Weights of a small transformer language model: 3 heads of 128.
Each number is 500 + 25 x the weight over its row's rms, rounded and kept within 0 to 999. Layers, rows and columns count from 0. Numbers have three digits each. The size before them is the row's rms in percent of the matrix's.

# q: layer 3 attention query, 384x384, rms 0.0775, rows 357-383, columns 320-383
# k: layer 3 attention key, 384x384, rms 0.0695, rows 357-383, columns 320-383
# v: layer 3 attention value, 384x384, rms 0.0894, rows 256-328, columns 320-383
# o: layer 3 attention output (transposed), 384x384, rms 0.0805, rows 256-328, columns 320-383
q357 078:539549463490498469459501503468486531504511465461498510492483465482502464455486486480483482492455531508506528514505483487536500486512506480495478466530531481495549468516530500460477510496485491
k357 075:458492487485473486466478481527468504473514509530494496526505511490519488491476532480525474515490496484480502521473475550452489514530516513479530538447465495466470519538507470553498478502488467
q358 077:482495510495511497521510526495533497494482471536463496446491462462476492499543491539466480488500510464434491517525512480488518512532518500494538540517502494490468486515480469490487460489517495
k358 080:509539512536500516514535515553480499508474514485580454481492488509497501473504487468487492503497467556470476483487489507464486524508467535508479476433504494506519488497470508452490484470495526
q359 088:470500524520523506481538439507499512548495539470493528457491479510494499437439484555455497491481496494542507502481507483501468484491462504468578506555525491528488507509498520508546515520462425
k359 089:513499526471465505503515507491530503505500502468501540487479481448479512508528489466533483513472483535503465529483514536537559499525507499500531489520476513482493510510469489507509494526495511
q360 084:498559465516469510451514495511477508530490489519496521532530499427496498516541488470512498519454489530511511524468501495516503549495473505514556446492502494517483517505437499503530485469496512
k360 084:493483503557472518481522526463514499489479486509476457475521452502509476528496477479502477517552528466552482480533480524493493499544543540508504558522501538479522496538474500497489474519523522
q361 079:522521485544512467479463493512464552522455530517469558508494554526468460533466480551466508466494564537470495531507478501449505513475498505453486527478491522508516508506503425476494523507499483
k361 083:513497478516494493523492504478530517506490484481487481510490526505492510519517452524514493503476518469426471471494452533527513518479566492444467478532513519506499516539471492502515479493517488
q362 088:519487533516467522483539441529475465467508462520470585476524473502485477557548534512495531450490510469493452511482482511534508519537435525466503503498480494505511515529529501485502500498546508
k362 084:504485551488537480518495549508462477480480538543514502544475536517454512492508450482452497510446539495494521488492506465495469493493540506485507485532452469512511526493495486524479477492476481
q363 083:507513441546490502563496534516505473484475531541495475522523511517468509487520527531488509504522535506450475496493468521480517485461515487446488486464527482453525503505437535473524505494544512
k363 085:531520472471469481511445582476481510517567489501516548490515532496518490546540516515513505486483497514497515481448495506491500506488479492535518497503494505527460501461521494475493469505486505
q364 079:510496528495478520515534499494485567515506507524517515556484482501529467484473495515525519503524456545490494460521486459505532563493461488488489492484515489508520488508518514479481506472514526
k364 080:480486514483527502494462493486494447496496469496462495504539527492475456473493501497488547496495507504514483510452468470510515555529454511524478544500486462486520487514470511526510451469530549
q365 086:519526487510471502498470535507482483450466540507526516521520514494503503493519509540513500558523525524501499478492480509458512547481502544549506519483540500466526495479496492529499488464493508
k365 083:523503538470535499526542518498528519511495499490514489510443508491478535489504513467504480479526509490454556511484472480479473537498518527466505508466536501486510503472488540471465518514506504
q366 083:494499443491490500502497466548489510461480492514515493503507465514517550472543496487506539544481486576489463545469529461564519487441490513512483479508516484484476470500494492478506486506522496
k366 087:489494500533507530495521509478535523501470535519469532476460494519464516517456483505481517463523500526547534497483481473476482528483515481481522493476462504511488470482562512527494547474474504
q367 082:480473446481486507470490472542484496527434553523465499489518484523529508483522517507537498451474479543485456475547510523498484487487503496511503498498519482487503492518525493496512490510490540
k367 082:505482491493472467533511468523470507499519529498498502520497504499454503535488431497509485493555514479529490509485508489526555493492485497489475502514474483466517509510516468514518528502525474
q368 085:501501513522496511505472499485514503517525524502503530489476498526539497507509509506501498461537512526564452495536487498467481474472508547510465467545494475511465481519472514461493529503522511
k368 083:499520473477496480542487494484503487480499484463448506514495494496536539494481462499474531459479506509463507478472448518511503490490566479524468490492486507573481482467491521500493509537481485
q369 082:510504491506528494508478530489466502465490493515458493522483499530546516516487517516552495522526521445474515506498524505504482518464522519529531477414543509474455511493475508501485484486475518
k369 082:567489466511498504521491520532510489475517474514520474505486527510501500510485495510465482499542494551511494471525502495498463479466501471468473489445504499463499458477524492511502533553518530
q370 084:465467458486480515455499488473494492501503497509506542549492479531495477501484497537504531510485474511540508519486461490519520534528469458534543472541448478509486473538517462453517512518482512
k370 087:491513538520460453508480506539496455514525467521486502483503504504483512483489456494498515457477462475478459435518505511516474478518507498512507486479488467507483524501501442521497464509486545
q371 077:555516474516480503512522524472513510482488518498511487468485535491507499527557458523490522535499513525499475522483482477525507494525488534499485469496528475526520456528511489535532486438581474
k371 078:490548483553538531455489502458484508500537517542498477507446513527468508526451465496486541504452447496498538540477483518494509533519565491509524514516469568485482496495533478533465491482531539
q372 089:514485482445492486492518526480477508484545493497478479502467478480513499525464477534524507461525507552511466490485518473501514469523552517531523508525473518484473478521543509541509493507489474
k372 088:531515519497522509527519505500486577445472426534516504470515562500503534495495549476524470506516500520505471526510529473473503442535474511497473477489516531480500488495499502493509465499538516
q373 084:516488473544514514481492573487525456518487512517509493468528478481478473501479506498491487489497483525505518437522484535481481488480461510524487504480496494488463451483483509516494515499450490
k373 087:485518482455489477487483526543489499453463506480488468508467487543472501487505471495523470477540523514549468475520495482481553484548505471530466524528477507512500477543496506492503519504466474
q374 086:476488485526474503521559494488503474447514505499543539457518507441484502505504460518517476494522528494531521514560509504549490483489494476507525499491504501516520473488516484493508503460488486
k374 084:505525495507515520531520509463465518476532517479558503455476514504494538526472465469507466556494456497478502504533507537502492521476501492518464533508506544461481505564509509510526474514486522
q375 081:515515499449519543483444476495484454521507460532524512528483495481469529486533478435516521511539530520487497473514515510538476499503511539498539495485510517502537493483545509495492506468476522
k375 080:511493515476503504506490527511503524478515501500525558512517469504474506475492517551533509454520515445497492534506477495522487462503506519481505490549511510492549478514502514513506525494491524
q376 082:475509519518475483486496499517522501550498514457479467514554461476481537498512448489508479469504488492456552503491471543487458518521509516488449499504479518500476507486458479479475490525483504
k376 086:471529545512494501464489536488496515502514494499539497524531463543517480500523486495460490563512479514537470522475520505494541487478505503503540541546541478480531510505491489482472478458515513
q377 087:479497551538494489477515468460512529439550466507532500482491510519492459523496506497496464497504516475491469532478501491470496483506497450512497462522513478508504520519485530508509495480473486
k377 086:552521548489544531476502498559530532513521487501503505496531456506535490471508533467556469484474480467499500497541500486513467499490546523527492486500546518505530498454528493428494472534471495
q378 081:513534458489499498487505487455481526488465487483507513501507546528509495511527473486534492513487518489526477508488443507495523467471500501514485474454521490488503504507512506502490504528557515
k378 080:528532476503512486511512473494500510500518491523472476444493484520503506487514508518505483511475463511483532532451474512526504514473504511502488456452491542510538500502504491509526493485566504
q379 077:477524516480486488531472519501503517518525501489496502565530519521558518504497501520470496478508477531483531524539474459507509513495522471491492488487490515539521498476540506518501459538504517
k379 082:474481491486476474503489496506478498476481507484492548502550526455492521479521520493472461518500475506543511507548500493487501470481496511528536518497488467489517521521517508503542525482503496
q380 076:513523495522465476497488479484498534496499513482545475527450550465466511520511484519501468522515534514494522496510520520500503510486493537474485529486469510539512536497566505529561491522500487
k380 082:492497516527519511504459501502539506512519509503531493455499532530529476439454543486496545471527498492444451507463500531522504469486489494507530498529489551525491480470472525484526498473476500
q381 084:499505506476469473440517509511509496475532511485504480482517509518514502513465506499515486468513501503450459500519526507539459489497493509505520527513450479480534495472463524486545532511562533
k381 082:543534526492511532544512480469495523487493532460513516511531505478504525480465528493511536502531511476517507523497539490500536546508462496482505452542515522523485527489506470476499488514496516
q382 082:505517433507483515458484486468466464483528461511525525521514500506502505493485496501505491502481519480504511507469512487510519536524476511549502510481542497505518498479495509489481499504483530
k382 086:522489501501503526553494523453479507461515530460470496537476508483482473476501529516525477486535546497487480487499454484467521500515504535513472470458478534505497440511512531459568471511524506
q383 082:490484491472504518532519530479476484524505537503487513555498485494486508456481493487513525528520451491476536523524491496476505516502535492489482492527519434510514522476538493446524512535489501
k383 082:492477553492476521481498512493490501483514509509476482483502475488540534529481453503503510482473502477558502501513493507476498485456517445498494514516466478512489450495471529507453513530476488
v256 107:503463503499529468512492523509492484499508526469541499544487504488529501512473483465480497488514493529491442483448492498514555521505477484480472521503492499439540537527464499475509525533453467
o256 101:521525493493484513518492489482498491483514460489472534488456525494475531487521494498496535529462497472514513522525494496483477535487511505571510507478480494538505463474497516542480490475528548
v257 106:496545513519464525469443484496513515525465505482524476492504493493489498489488517512503459459494452495482471500492513491511509510508528498490487469517491490478494529542498454446537477504499516
o257 097:500481480491515514495600512555511484513482466509496513511481488440487516538462447474480504543519509504525508492522472472492494505503499519515471539474476515510450443503458492543480494481513506
v258 104:479457514504475481519516562496537541477527521506563489522493501502526502499501466460479539496519464496461512505454537509455521513495484521498488448477520492493495496539478491488498457528503463
o258 102:465546455494482454464540464452499493552483532520497521454487488505482504498476523507515480459508555523519478501544507492525485420502469480478512528516463502465517505503547511502509541480524515
v259 112:455471550453562500459509479494524476482488480504542491490509430500497499472496524477524556521486473470491530516499441526506493475498536510459520502461481496519500518515557472493495508500483497
o259 104:518500506508500494520503491527490472488512506517519501486532501487491461510492493505500456513475467510501480444486493528506493553526478504497487510505532490512486451450446507494468481525446538
v260 109:526470490542495479480495510466546487483533544523516509543516514490543559474504553519457503503527498523506516489518526486515518487517526502452465444493482514516528517485499491512494461561443497
o260 099:479538503484452492520472481478460497480491461455477473491497500490499488465548422521517515475514477505474508510509478547493484548503455539513492529502522512498505504490462495496536490448505490
v261 101:528475496516525476488504499512473514545504509497465514528487471482498528493504469497487480516527499518523488491494547488509487506457555515532514516537487468538535428544500495450520547481522538
o261 098:512503481472453492528522497513524521484534501488526540478477540480480454533519497460480511514492556506478500545510483508460511484511511492498492512504481493458508585491506544476474445473491471
v262 110:502499524505531492513513499527546541509464504503495491505537507505524547454514519478465519482498488522486500512533478494524479490531510524448554486528538500571509479502494497510518459510464525
o262 107:497492469469470498479507503521524479510502515505543534497476485476474444506526470499515506529540500520514473484478504526467462536460485498511477491480467500454499497509491524498475493502507462
v263 109:534518494499470502496458518461499498487484504530519500539536474513546499494451450496509465493531486537504485490450478548501514513487503490586467495499494498483524482550492476534475510496531508
o263 104:503504465502494466534516464539473493476515529497474514451470535506482502499561514495517527488510568480482544525513495510502480483482461497507506496455522525505485497482499506480475478496511502
v264 116:425512504499545529533475507532478450500469489493493480504500484497494470531505463469525512502501492499468525499480542490485545506512487514502505496457487518527507555519517582497485517515480491
o264 114:533480508507499485487502528483491521497503529487514498499500533494503528512501478524508487475518485523505496500525489492490501521470513472522453453514491468479485480490530450511515493521523508
v265 115:517494493507473509532516459508469524493482521481462497473488530498462527524542481515492492509490541473471503513545490506479517526531500500502504539494527501516494541474522526490484492480539488
o265 108:464488542523516487471463534484526493495508512516576481553474506493496454488516485501514468497497510524497475474507490482560487505443493467482508513499493516489506490522507499480514515544502493
v266 115:537531549494546492504506477514502527491481508510525495488484528462470479558490529486474471509503562536532523526495527514470475499496482489530511500473507483501490498498512538520475494504515487
o266 111:462519503500514501478490521483544504554496509474462477489521457511490500444486486523484546492492482529462524496497516453508513490511521479461481501570524499487533543512490456434471471501479501
v267 110:549508503515468503462506528548464529499536543538484485520515483451521491537507493502530475480535499462461472470483458490552484520496511473522507502535513484470584564503514497534504465484480500
o267 108:467495496473517482540486502493523488506480493494474552474458547530484502504516496498492512503438518503519506486465521501445491494480472560484514519440419495514499527439450479466492558535534535
v268 112:511522477490436509536487505526485495513500508512482495494507510480524510517537507480536478487509475506519496472491515510500506489482510477463487506504460483497544481506520523418520523553459500
o268 110:501502532516542528491487510516465520465482487542502539508475517480451482479478531550448499509502515494504491524504509482501493506515502547538474513487520514529455488515496479517520496465516496
v269 109:495507536482508472512517521527511515499502475544471482474502498495480497522490520507491477456506514543512521484519469483514485461497522503466533501490498477511470438514517482488487495461486497
o269 102:477487529502533496531483527508511496519442525509540485473520503479482444520500473494486510497496492496478432522513493513513537517548474493533490536505472498461481553497526482528464441471466507
v270 101:441498481452491488511501494492545502512510442510489529504510479491545516512521523541464541454493500465458501510498489505527469530527505478496510506499542442477460506491494493505517525461553444
o270 093:486462503509507508443517488506514478492512514477521497502530480531502487514505513461473507513471467532559543495507477515450495455505501507483502489516512479524470488468520500532499475486430487
v271 119:510529528527528452527532497507562556522507512527516477551453522517498491545500482468485491487486475504502514544491507540510452522479488514528551512545455538498500476538475506500448510492468491
o271 120:475510490447465493490497501515470484525479492470522539449546484525514464459475500504554522463487533464485479538558501463475511475453505517505477536458506476500534529471507481466527474530501512
v272 113:526497492472463493557489509516494497521540501483459499500505497531463498487491524458515477453504579501483514496500462497523503530469507515495499505530510531492467503492504525481485512544546502
o272 113:505511516497536516477525541466493509444488483554516500498492533503459550514492472541469489507483455497511484515524464499501483492526474472513516517495502510523524502496565489473525483513489511
v273 114:491504500445534462514486504498489529549490447548522535485492462522502501503513486507537516499498475519484513472518489520514501498479500495527520524485519475469494479545495516474483561483532484
o273 113:513467498528508533519515526490521460472500523494485450505530527486522467477471529500466530523480491497492512518506476485520546465512472500471521495506502473538512469478512445497488470488496525
v274 117:459487486501541493548517509525510463485501523481468503480536504544510496534547507463506504503476503476494495496515498473501512508512516515475491513476535522535475503485499519507541492537507516
o274 112:515531529485464496472474479496530517512530482502495518528494477440492492464466486505484478536471496539470492519483499484529492539532479490495547496526515482488514503515541502488494487513513505
v275 104:578485459509489472451499489498538485523509475505491446485511532489493471460488496504494480532491515506473507474505493477507494489514523495497494473557526488524521485457517485525539505508534485
o275 103:440484528484510478506494476466488483482509469478511507534482543535482506530536509516458502493480500501489504517494489539524511475483466494507505502484485505493490538509513482520521493533514486
v276 108:493497526532499544503470466511518479545469494475471501462507487459503494527485447503529497530481521502493456529514518489514482515452539470509511518545501488475533527468490487519532521431507538
o276 105:530498462504501479531468514522465526479543476497491507529464540476507535497465508482535533506480490494505567503452484505476554489521527499506520481486488493523481453512516508525502468515522511
v277 106:501505472466496497485488538477525506522467489502524499501494514526499487528520513543527463468487523479510489525497519483487473504487510506506492508460522495480502549486489498486466528501521575
o277 108:489501525508519503525527533522490502475546502471491491474465487506484541529486468479505497473450480490507492482489478559494515494517497464496491452487459486503486484481492452548506505461468539
v278 102:514568493503443547495518507490517535518524495481523528509450485463478508492492506473491514472488479507506494542431538482508488511484499526483514503498463566485441547498529494497501528500523513
o278 106:488506492492488463494487497494479474519467479534503521517498492492510487512466453529541505489505537529501481484560455509504497445536512483477511493490505493486518490506503484510529505498458521
v279 107:555480513515530493475505513524476527547493484499567529486475534557496496543450530513504460493527490518538516539479518500468493502486542460493507461468479511452445492485532515527514452546507520
o279 103:455516475507502466556492506481486474466513502479446477510527488476488504483501483474508503476513485476488485535541494524498468525510479531536473520501485479504497505521473472486502506471517501
v280 098:486554485464496544489529527504522484536500496476509482535537507509521512486512452494482474471492486487513501502493514493479518549492474482523494547486439497504534518506502474493517499467530501
o280 094:579501512483479491490519479528474524475462511517488563491479527514454512497484479493542511472507544508507513487487498511457494463465490495549471457484516499502471474487483566486480496569521507
v281 108:512501480536507511478548518503536502477464544513490490511480537494486526498552493521525489460504522481533491514531467506516487505501524490462499479520533502471527477480428470459494504473515518
o281 103:514497487518534503554514512535463496500524462498495524469482490503488499513502468492528516507506539535496505481453513541476496515475510477525514523458463515525470474501496528501473487496516530
v282 112:475440472534484479532500518502565484464519521505523518512472503489485518494512498499488524496491512476521458517497506510492510514487508556508495518515522488479487494503462475494472526479468508
o282 109:510486479487513549499500480497469502486524487487502520486495491500501537496496495484495498505499500521494527448485538552469482524469485468490522504452462507526494483484483544515528510504495503
v283 108:517543522484577492524490517508497529501537466497484522462487499513524502520490479538477501517526457463494507508488519519511474522501492465510507494477454483491510465522510485505473483486516516
o283 107:454536492539493485536498530501491518497531520471496527527541526502505463456514482500498544469484497516492501515505468517455504503446521549493486518554534530478514510419492485468544509517490495
v284 111:481515514518468517505520482506512465516479489537492478486541460517510504504436502514500505508462510533528506515491494542487525539463512492470542555451493508521520506499544485474481486451532512
o284 102:502473504515477521508490487497523520487495495514507499507483517479457497485541478499513528521505478525476495485489512488522474485501509480544436487498516481461485438477509503546489495523476512
v285 104:503527516497469528498484495455488431497487495529458510496509495482486495480483533498474487490510540494464503514461460497479513506571500491493502529453539510531449498468508536510485495512523499
o285 098:485504498543522510469495556515544524532514509474497516520500513516511514491519484517527518496520459531457455504523490464540494469474514493492535444547525519487494502466527482478522494489488478
v286 094:456491496521495463548520519520453486485471488533512500441517514505485478531508452521530493482475503522524547477484518521491527512473487497496496506460523542477513508507504533475471512503492496
o286 079:504527489516504506494503507508500536497527516514509493505490515498502545487488512527499525473522505519491466495500519474487480548475518489492453510546486469517495510506527490513488463502521514
v287 109:454517475478533513530500500491508505522515516509511493502542494461507491493526506456488494469529498465478495518488515518523500482487492433510533548503515468511518530495483506489514486501492524
o287 102:546491547515472502497513515505525491502478487518490490491480523493463515497511522465468517481481482497490499461524495523493501516539483539525488482514501498484521479531497522504497527488461496
v288 108:514484509492486515460524509479474499484509453536500500496508482491486505475484478551510513442520535447460521473499484516479486488536471499493494502500494483491517562506498459510472495474522496
o288 106:502487501508532453508516460546509484472480567487525489511473554539517488534517508481515524526461511509493484481492516511516476527479443537476512487471450486488495467474468521501530521518485514
v289 103:512527539496522499488508474509439477538508492543455503507500485493533510515509523485520508512513522550478514489485521488494478523451479466496480509513477500513561471495517521540525499514484548
o289 099:517502510520496529524481535492513563506473454463503475542510496504491487483476562553467542492496491516528533544515513513505560490528516531496489521492548470504505523501484480491492472530523475
v290 098:521484510511498542476496531513525477528530504529514506505488464539456524509494519516492539545510483491494475512494535477527521506514487495487471505494485522515509505488541514484537505509449498
o290 088:548483430471487521504455480492492515472478484480455486503478559471539489496480506483476444546497472520520533467498446502501511525520500507497514497499494519499499500506471522537483502511504542
v291 116:473468506500513492486479539490539484482513536480463447475461537487521473507519483459493507532486478481497504531489464538472473468514501480472487532510455525512504521515520490495536509556517480
o291 116:484530545505495473502497465499476482514541510495560566507526466496506475511488539531511500454484523507490481483490483462550535554484497514510507495505520519499487501473542505502505498478472509
v292 113:509500497536456529492484472537521485501496482465512531497489511546469518492489495488495469507474495507485489481509514489491530491528523549459495490475534542468505504497510501496522501487539510
o292 106:505499449465532501499511477460493537513489514506514496512505494463485508513511456522496502489563489514485539519499480523471418501443467473508507537490463502519488478513515494522502503523503475
v293 111:496483466483471500474466479503507469513517524488536505515537464495495548493471450490530470516538494494475515495470446457516551500469527501531489517477514471535486464511488478468476502504509490
o293 105:476503506523515527533535456489486506455488460550487484503481523511463492476533543505416483517442487523508496510492484513480500492562474500507539510499522533482496502537504494538483483546502450
v294 114:482505493545494474496505470514504498490485516501451481432498495495507484531533502511511511509487518515535505492539534476518500448447507526500551476489500517517511466493481529486539521465467510
o294 106:520477522510509531516473554502468519528505500502496504527534497514501496515494538497452500478518515485451481483446492502463512533532502514475469509537494491499503556554490488509435473526532489
v295 104:481500513516548476502535530484494511489507522499525505503502496497485471491534495539486515505536445542482506523506477523502493524502505463446509485486495492547514499490492470477511491477503479
o295 095:457445498483469491457487503529479517482473495500515506528496444517501489489477484438495503506510473467509456491515483534511505513483505491532493507503486481488488495482498515515487513522514516
v296 102:495447491506511487458524507458560490515471514485514518510452520510492469491482512485474467523474507524478521533509480521494484482486525508461498478498498512507481518478462467496493530507504515
o296 095:509523493486476509510499475488455465512478495485528490480526449513492497481489486498492497524505456475438493512530494506543520504478461490516508487505520536511509474548492470526546499515492514
v297 110:476491476471555504493516516530520523469481514456481474436536479544493470506452484500503551517495526465525483494470552468518502510520473463500538471458511528513443502485507504480487468515510499
o297 101:496535512554480492553489464527490500519526505495519533493544499463511514492506537485458456546494490522478532482520453516475500467507534462492497513523502508486529501521489522480527520487498529
v298 109:540484523532501517495504507503490514474519548517513495508463459496473507514550513531497527496454477497487501518521508451486471514506460488446506504521477484539523534492521512511551502473453476
o298 110:508501456463511500511449485482474477504489500484494512516509479522520502477489529491514483503493506499538479495440472508509510507491515489547518484435471525535490484464471504468476548512517539
v299 107:497510508489485485497553506470518478517514561513547526457459475521473485536475522505503482491503523469528476536518529491492485587466492486502503510491496507525506517512506514559534458489515499
o299 102:501533480511479507497479503503463489500524465482501509523535474533479487527492523451550515470499527510488538470507518566505516476488502492515487465481518450515529470499476513465486531499500518
v300 117:494511525474485497526515501518473493494459513504517498467525468515510479517502494489510535505461488464472505512505514561511534535501523510539501502505528495498481480491539534475534502506507503
o300 111:506512478505498523501509482470541520558518501494523504484500503488466507502497512521516474504514505528561535513501520495507492505473495475486466512461525518468529488519477479539512525537492501
v301 104:458514486519484481466506507467476561504499507519549481478445464515494480515505501555540543491512484497508499484543503451467496509489525488487493483467512461494511457547498454497494503500492490
o301 101:516520511529529505545533480543476472515518547471485518496525473490523548544483505477485481489486506485526497531490515542481501490488480489525504532500478509532501504452479495461461487475499497
v302 099:493492527496469498516487549535520479501461482508457515517486513486507524490463480502489509513500480498504495513535486500501482489532473545459492578518468469490510511494493536544528492527521485
o302 094:510501490497526478520489485468475464469515489490511470504501523467502487517523489524498547491517481454477494487474490499517535517493525433529517478468455534537516524473542510490499506537491510
v303 100:489506530490516538502523475482506475539488501499482536504453521528502535520533546549478518524453432527515477519531504536486490530476508504485493490465485534505502502505516502425494562525481461
o303 093:519493460505491507487461519518487511442501526501518471517519448457513497495465494475547501506537554517460510474502483496479501520509524529496503500538545498507471511478479507542517442440499509
v304 114:517463446516541482510503467465456535520535497505525517482443480494485536503510524499505505508494457490485487490479502495480511492477518515514506483487496523467526466509517485482545543542421515
o304 114:557503476485485481560525535499502497477525459498507514506523508498495487500521534508490493481501548483529492487521540522473443544496514507476508527490488491505513559511480510481517500474516482
v305 102:482515517500481507431493541508508475524496476489525496511502462469475490482473511556489492480502487497491517535463491495535490464514493509523510495523495492525536523487493464483505501486535490
o305 099:488447495490471490515510510476504504467505506495479510484454503513496523521490480480465514506505500513532491467540506526462474516531539491463519547498476500499492490540480520551456516523453524
v306 114:521458478498496537474518536554497459533539458474544502526487497478505546511460479498528508464525468484467503481482481456511514520543539482456448508533504476452489508469511477468507490521511472
o306 112:515543521476532484490499459495478521490474501539517521513501528516524502502526490519462515486502473538568474484519476484446445525464488560537538502463478531514470484477489491525540491499497499
v307 106:498546492564478494496517532520512533520516505507554505466482511497527485531509497518481491505487518525483498544539503516476489494456547457494530511531505535518458530505548510497494494490505525
o307 103:451523498428497502468484501465494475481497541544490491501504547481461494536459480511501506488482481452491470481515494502500530504538442537492463534486503433467501489481480493487499483502496478
v308 105:504484510493518500513479501512462498468507480502510506469521480487486537504514489491513505480525518521507498505479481463532518451501567441492489479507498477518511457478505472455536495532502531
o308 094:515487492519504455480506528491543506519478540512508501506521530496482476541496538491502450485459496505482473539467461508508492529543442535538481506495485553457454505560541481513493526513550483
v309 103:533515495489464479497460531467471467476490560500521513466481520476489488476494547467483479434496522488523514483476476537513472530483482499479501506531560461451487533477503490518514504517518505
o309 099:493445517521534538499500498455474517476557459472509515494505486506471517504525511517502565499556484522494501473518532506483462513490526507526503518485472494571523463530435530489482519479477487
v310 105:472531463509498488524518489487475470454474544494451507526516511523499493542524518530507494454486490533491469476487533486495483508474502462519517473510482545523540466497480503474505533522492529
o310 103:530488499464480497485492524561517539513502436490513512503505489491522490465480528502486493532497526513512552514493483525510509464521514540550474487491515491505458499535488521502472469504538485
v311 103:492496469475539496525537495514495520517539509468463484477520528554488465487496505492508518500532506519450485504536531502500494486478480494521531495495486507473473513473486502501460469510503512
o311 099:508537536513472486534470491501531513511499486477498535497525522480487510463489512500480497515459497468493482544490499523493476510514511518457515547531500488493551543518508520504522557480516500
v312 114:553464509503498469522546458492534502497527542521458522536459540527504543492534524460454554446501500516501486483520504481431507478503461506490499513461541506499511482511512524445495520516488497
o312 104:515513513511520526528479510489512487515491499490509509514505467504472462468498497536509476528476514490503471532467529523548495512497497477484531494512458528490495542476510478495514496487481485
v313 105:525437506555492478488517543534519528491540458528527479549488532457503498464482470462512529500529483538521528504476474466531514491478498524490479482571450472532469468486460493512463486476516474
o313 098:446504513490473499455490465457489477479481522504511474478472481538508520517523499507504444462491477499497479491555493516527502495516483491520506505485487513499517512526503508532520484521486530
v314 115:489479516458516509464492477501484477519497517497466518552487552443485538503539522552510529504492514533498498491549508484498497478525534490498457501493460487490499519451486527422489508535495525
o314 106:540448490494507512511455550485506512455478557478514455458494495496532527497502445524492472517499489499503494503459490507496488519497490496508485463522516519497477538520480481515520517498495494
v315 114:533490506457492502539492497497502486498543506510475499481527492500541483466522501528478437496478538519495473465489512513502521523514513514474475514505492501467522510483504532504512507521516517
o315 106:525478495512475535552486535472502523539477481483467511508463522492474512474514501491441578532487495503522516531479497474533471520494500535522493466497525532543488501500485494511514490475549459
v316 107:507460485478528473461500539500487533489525525485533492487473468556460482510521458494479483529487483493499478469499499469523507483491491500469479490452510544527497493534551464485522490496478487
o316 102:429530466526485479541520519505487473511491456507477535474504497465497476487497517499499495484521475496477451497522492535504525457522505504531504538510477482474491495515452480464460464523513517
v317 106:512551500525435513520500498515469484502516514490466517495470519499496498443518535476454470504506496483461519488501503562516484476527523575468501491504472572506495464527487496470494507544502540
o317 099:493474492445523533483501508486546486498509453497575480506474517505482487526485462547546523477577527499493468519528516504512484491488508489508477538474497470481511502543526520516521523505486460
v318 103:470503519458504493494516526495516459502501495474507496474530472505528552490479493518514451515504519509500554510527482483450489486497502515504510520465546464503477468457519480540515529527487533
o318 096:543490486541492503506471466537499523480486481531467504531527500489508494527512538473477516497471489509464516497458513509528458503552476483545521512511493521504533490567478519529444457495530470
v319 110:526504543501519476501543458555518525475487510526494496530500521554526490504500517490486530523492479509519470492512494533538472507514504521460472478530487540458493449493508508496529488512523449
o319 104:501465519489499519489455508450530460537460516462488472491518476483511503496502477504520499505514479507553527497497486495497523515513501539543490553462505486521517480459482464499479478527487530
v320 108:494522519456509530519525513482513527484501512516510484528527499531487471468478498476478506487526475481497507513498526475505443479514497477512490484483457489486467498508488467557497485554522455
o320 101:516501518507500473490491479466519476490485488483483475484471457538536497489524542516501479513515519493522493500542499510510544468532476501526466512503544493506506521483491537470479512517461466
v321 119:433467481542470469560503489499446559496505506455533511482511522544508470489536502457489512504477562486526457491518504454487523480503504552509494465517520497493483488524525515503548522485495493
o321 107:511477492456510539516535463515517496510521546530518483492511477475480517540468551510484454496507484473479536481466565539484514484508466450524504504480510501492498487535468511468473463495540496
v322 106:501504464477484541473478517501452505518472447446526501461521459501510491518487456510572541526459534503487491453501511492521532471509491505555484505500568485485525513470472488496510527463504469
o322 096:534475486527513479521548454499518521534483527541476508503521520503523537490514504456474493523470514501508541529507502471465496484494497472427532480507494506505514477566545507499500497499505522
v323 101:539522477512490513513513521476507531470520520420469497531466548494510512520471501504498469521495496553503469521514492506494502516493525502488511489529533542508479514466497496514539501558539531
o323 100:470506526438463475481493477490532464504490479510504502470513506490480492513525449469519507529491505474477514553515488485521504460530524438539489486499483515483535503505520517479529497456517486
v324 106:498523477527498491492522489515532497483522523529517511529496533507502532518462525464477523467494489474498500498453516538491503494433483466519545482470472496473499496534469487483528473527452462
o324 098:514469471477513449507486526492473491484493495475468463474527514497451489508554471547508500467487566500486501492535532501500486480535485513496425556525446509493545548515529505492492514493536509
v325 114:514512470477502492547483503466494454510500493488494533490536500493515495498514468559501457483451514481487498511476522512473485501515460450547491501510526448526521554474499566491501473513488561
o325 113:513492499485501513443513488520493512506510507477440562509497501498474513484504530488523516487484487519497513513493472509510487521490487510483503443469543522519513495515504514483545543494495468
v326 101:435526508540461513511518495468522453515498473517418522500501471505555524478522534501501536473504516500476473501471497476505540543487491514508513530480500505506517501485491505452494521524493500
o326 095:560490472510518497484539564495511511512515501492485470531527507478474509533479494484487509489484484530492511517524478516494519497518490485495508466536510504456465482482513491527501503482501514
v327 108:500516499485548477520513524498528534498508477496509491534503497467558498485496467526492500495501496541486539504546490536505517451475553492479468466537507490453524463508481509522493496539479514
o327 108:526522506511479514497526472512479501507478519522488484466492491506494510468509463500510516479490477505526475530482476504507451527519454545508494513504499511511554516463519479503498473450529531
v328 113:509495496509521538516521489547512492474500503505507505514482503487467494515474482492461463552518494533490533494521556513503513467493518510489499481523440520463552521493495516529479497508500499
o328 105:483526484477494479520487498447459528523481484447528510533478514533523481505525474533485578465520541484523490501524495471486516522508498496540448524503482493515523528509480481497471535526557486